Weights of a small transformer language model: RMSNorm before and after each block, tied embeddings.
Each number is 128 + 32 x the weight over the matrix's rms, rounded and kept within 0 to 255. Layers, rows and columns count from 0.

# layer 4 MLP up, 1728x576, rms 0.0387, rows 396-402, columns 480-575
[[105 150 134 141 108 157  98 167 145 145 163 193 126 160 150 156 146  94 103 154 136 171 132  77 103 156 128  98  69 132 137 124 190 129  72 157  99  92 129 130  90 111 140 131  74  97 108 104 169 165 145  87 107 125 145  78 136 151 156 124 175  95 163 138 122 187 127 130  87 147  97 158 134 160 144 105 101  53  99 149 167 132 116 163 152 142  84 155  93 103 119 171 122 137 149  71]
 [102  96 182 142 150 165 126 131 104 133 156  77 129 109 128 193 143 176  97 147 148 117 183 117 144  66 133  71 172 139 175  93 172 151 166 139 146 102 116 189 154 173 145  91 104  81  97 120 137 182 147  68 101  78 140 112 107 103 131 160 125 144  66 152 203 147 155  82 148 128 121 166 148 166 165 121 128 128 182 162 114 133  82 162 141 127 171 110 160 133 152  96 120 176 135  93]
 [120 155  70 166  91 102 106 155 120 103 105 105 107 116 173 220 147 135 106  72 153 107  95 131 120 148 201 158 158  72 131  89 161 143 174 114 122  97 110 138 163  46 116 150 104 159 111 115 158 127  89 102  55 120 172  67 149  90 138 119 121 105 131  79 108 177  90 156 156 126 142  83 104 147 217 168 147 161 151 141 113 108 111 144 126 109 125 179 161 141 196 141 138 112 158 132]
 [ 58 120  79 145 112 109 127 225 172 143 155 131 107 175 133 173 177 132 118 105 122 165 138 144 172 135 181  60 151 126 160 105  60 113 146 162  99 100 100  76 117 111 161 129  66 149 176  98 184 144 127 132  71 126 138 144 139 146 119  65 135 127  33 145 134 168 182 163 147 152 147 157 178 147 134 142 107 188 116 117  93 198 146 108 136 129 152 211 142 173 156 133 173 126 153 121]
 [ 64 136 102 167 129 169 127 137 124 154 165 161 168 143 166 174 123 155 110 121 100 130 131 162 136 127 133 110 123 113 144 126 109 139  94 194 128 199 165 108 102 121 144  92 133 150  99 103 162  78 149 143 124 115 123 152 172 202 124 141 132 127 136 134  78 144 153 117 190 165 123  90 126  87  76  87 117 227 124 158 150 163 113 109 137 124 136 173  70 158 157 128  90  76  86 190]
 [181  94 128 158 150 115 105  86 117 131 182 111  37 174 148 117 158  94 118 135  64 109 172  97 158 105 108 113 178 180 112  74 132 173  73 139 124 186 106 155 108 151  90 148 143  97 145 129 138 127 183 107 101 173 153 178  96  48 165 121 126 137 144 165  78 140 113 115 151  74 103 159 161 159 117 106 116 146 129 163 127 132 145 122 137 136 114 178 176 106 127 159 196  58 123 153]
 [ 80 214 109 111 170 134 104 198 160 128 142 121 185 139  69 169 162 135 116 158 123 146 134 127 170 169 160  76 146 123 195 117 106 149 113 130  84 149 135 105 109 128  88 134 116  69 134  73 160 138 149 145 127  96 149  89 189  99 120 169 198 198  83 108 122 153 146 107 218 161 129 197 176 140  89 131 133 155 168  99 100 135 159 112 112 160 123 174  87  93 147 106 133 185 139 178]]
# layer 4 MLP down (transposed), 1728x576, rms 0.0353, rows 396-402, columns 480-575
[[125 176 157 113 131 155 126 123 134 103 112  82 101 155 106  63 173 117 136 119 152 124  73  76 167 126  82 150 153  95 124 140  97 155 123  83 171 110 102 163 105 150 130 144 175 167 196 142 115 133  98 133 179 176 164 180  92  95 130 125 141 129 122 120 114  89 152 157 131 155 160 113 180 128 134 141 151 170 130  59 136 121  98 110  97  88 180 108 172 176 133 123 142 147 105 174]
 [ 99 148  99  75 148  80 100 136 133 193 172 114 141 162 113 155 134 128 255 172 165  83 157 105 144 198  90 214 138 117  63  97 156 130 119 134  98 112 151 148 127 127 170 145  50 110 113  90 187 162 111  81  81  90 143 158 142 141  48 139 138 131  45 168 165 129 126  77 145  73 134 163 140 119  89 142 158 145  97 117 153 172 136 129 116  96 137 133 164 129 155 122  97 139  75 118]
 [142 113 137 157 158 130 143 139 160 148 195 148 135  99 133 151  98 119 103 196 122 144 116 115 149 134 118 114  57 137 103 149 124 130 141 113  98 162 101 100 136 142 116 126 147 157 150 123 111 143 185 147 181 162 132  89 141 143 162 135 103 129 180 134  86  94 169 143 144 182 127 116 150 120 103  45 137 160 114 130  42 164 136 111 157  92  88  77 114  93 121 131 109 158 105 151]
 [115 117 123 119 188 138  96 124 157  76 116 140 109 139 114  83 111 136 125 144 111 136 164 194 118 166  95 134  87 116 133 147 119 109 142 145 159 134 104 105 124 150 124  55 103 159 127 110  99 148 120 118  91 184 138 133 105 140 164 183 119 164 162 145 115 124 116 177 173  88 159 117  97 118 125 161 138 143  99 135 177 113 115 134  80 169 105 132 133  98 148 154 132  94  96 156]
 [153  72 134  86 130 117 142 166 129 150 135  92 126 116 162 110 102 102 107 112 154 159 114 185 133 138 157 150 162 118  77  81 158 195 136 110 146 110  88 145  78 127 106 183 159  80 144  95 129  98  83 122 143 137  82  66 126 100 114 111  77 104 126 159 176 111 100 118 180 114 156 103  97  87 127 160 128 121 143 141 193  97 173  69 133 141 146 107 178 129 127 120 131 153 138  85]
 [ 73 133 178  88 107 116 108 135 129 131 130 156 200  44 148  84 119 104  82 164 143 146 119  57 124 135 230  95 139 101 127 136 140 103 118 133  97  84 120  83 132  83 154 122 119  88 144 119  86 147 119 122 141 103 174 105 124 178 146 100 174 159  94  84 146 123  75 113 117 178 118 100 110 106 119 136 132 107  96 101  80 103  98 169 125  71 135 100 101 130 160  79 101 184 133 113]
 [127 133 137 149 151  29  93  85 106 106 167  98  92 106 169 132  95 162 178 102 110 148 139 112 174  34  98 131 143  79 100 152 179 115 123 150 151 185 143 153 133  71 147  36 110 134 162 169 127 142 136  89 133 171 141 169 146 164 103 152 101 197 206 137 145 124 130  90  63 124 100  62 147  94  96 176 119 119 115 175 150 133  86 180  73  90 170  74 114 126 128 173 169  90 107 118]]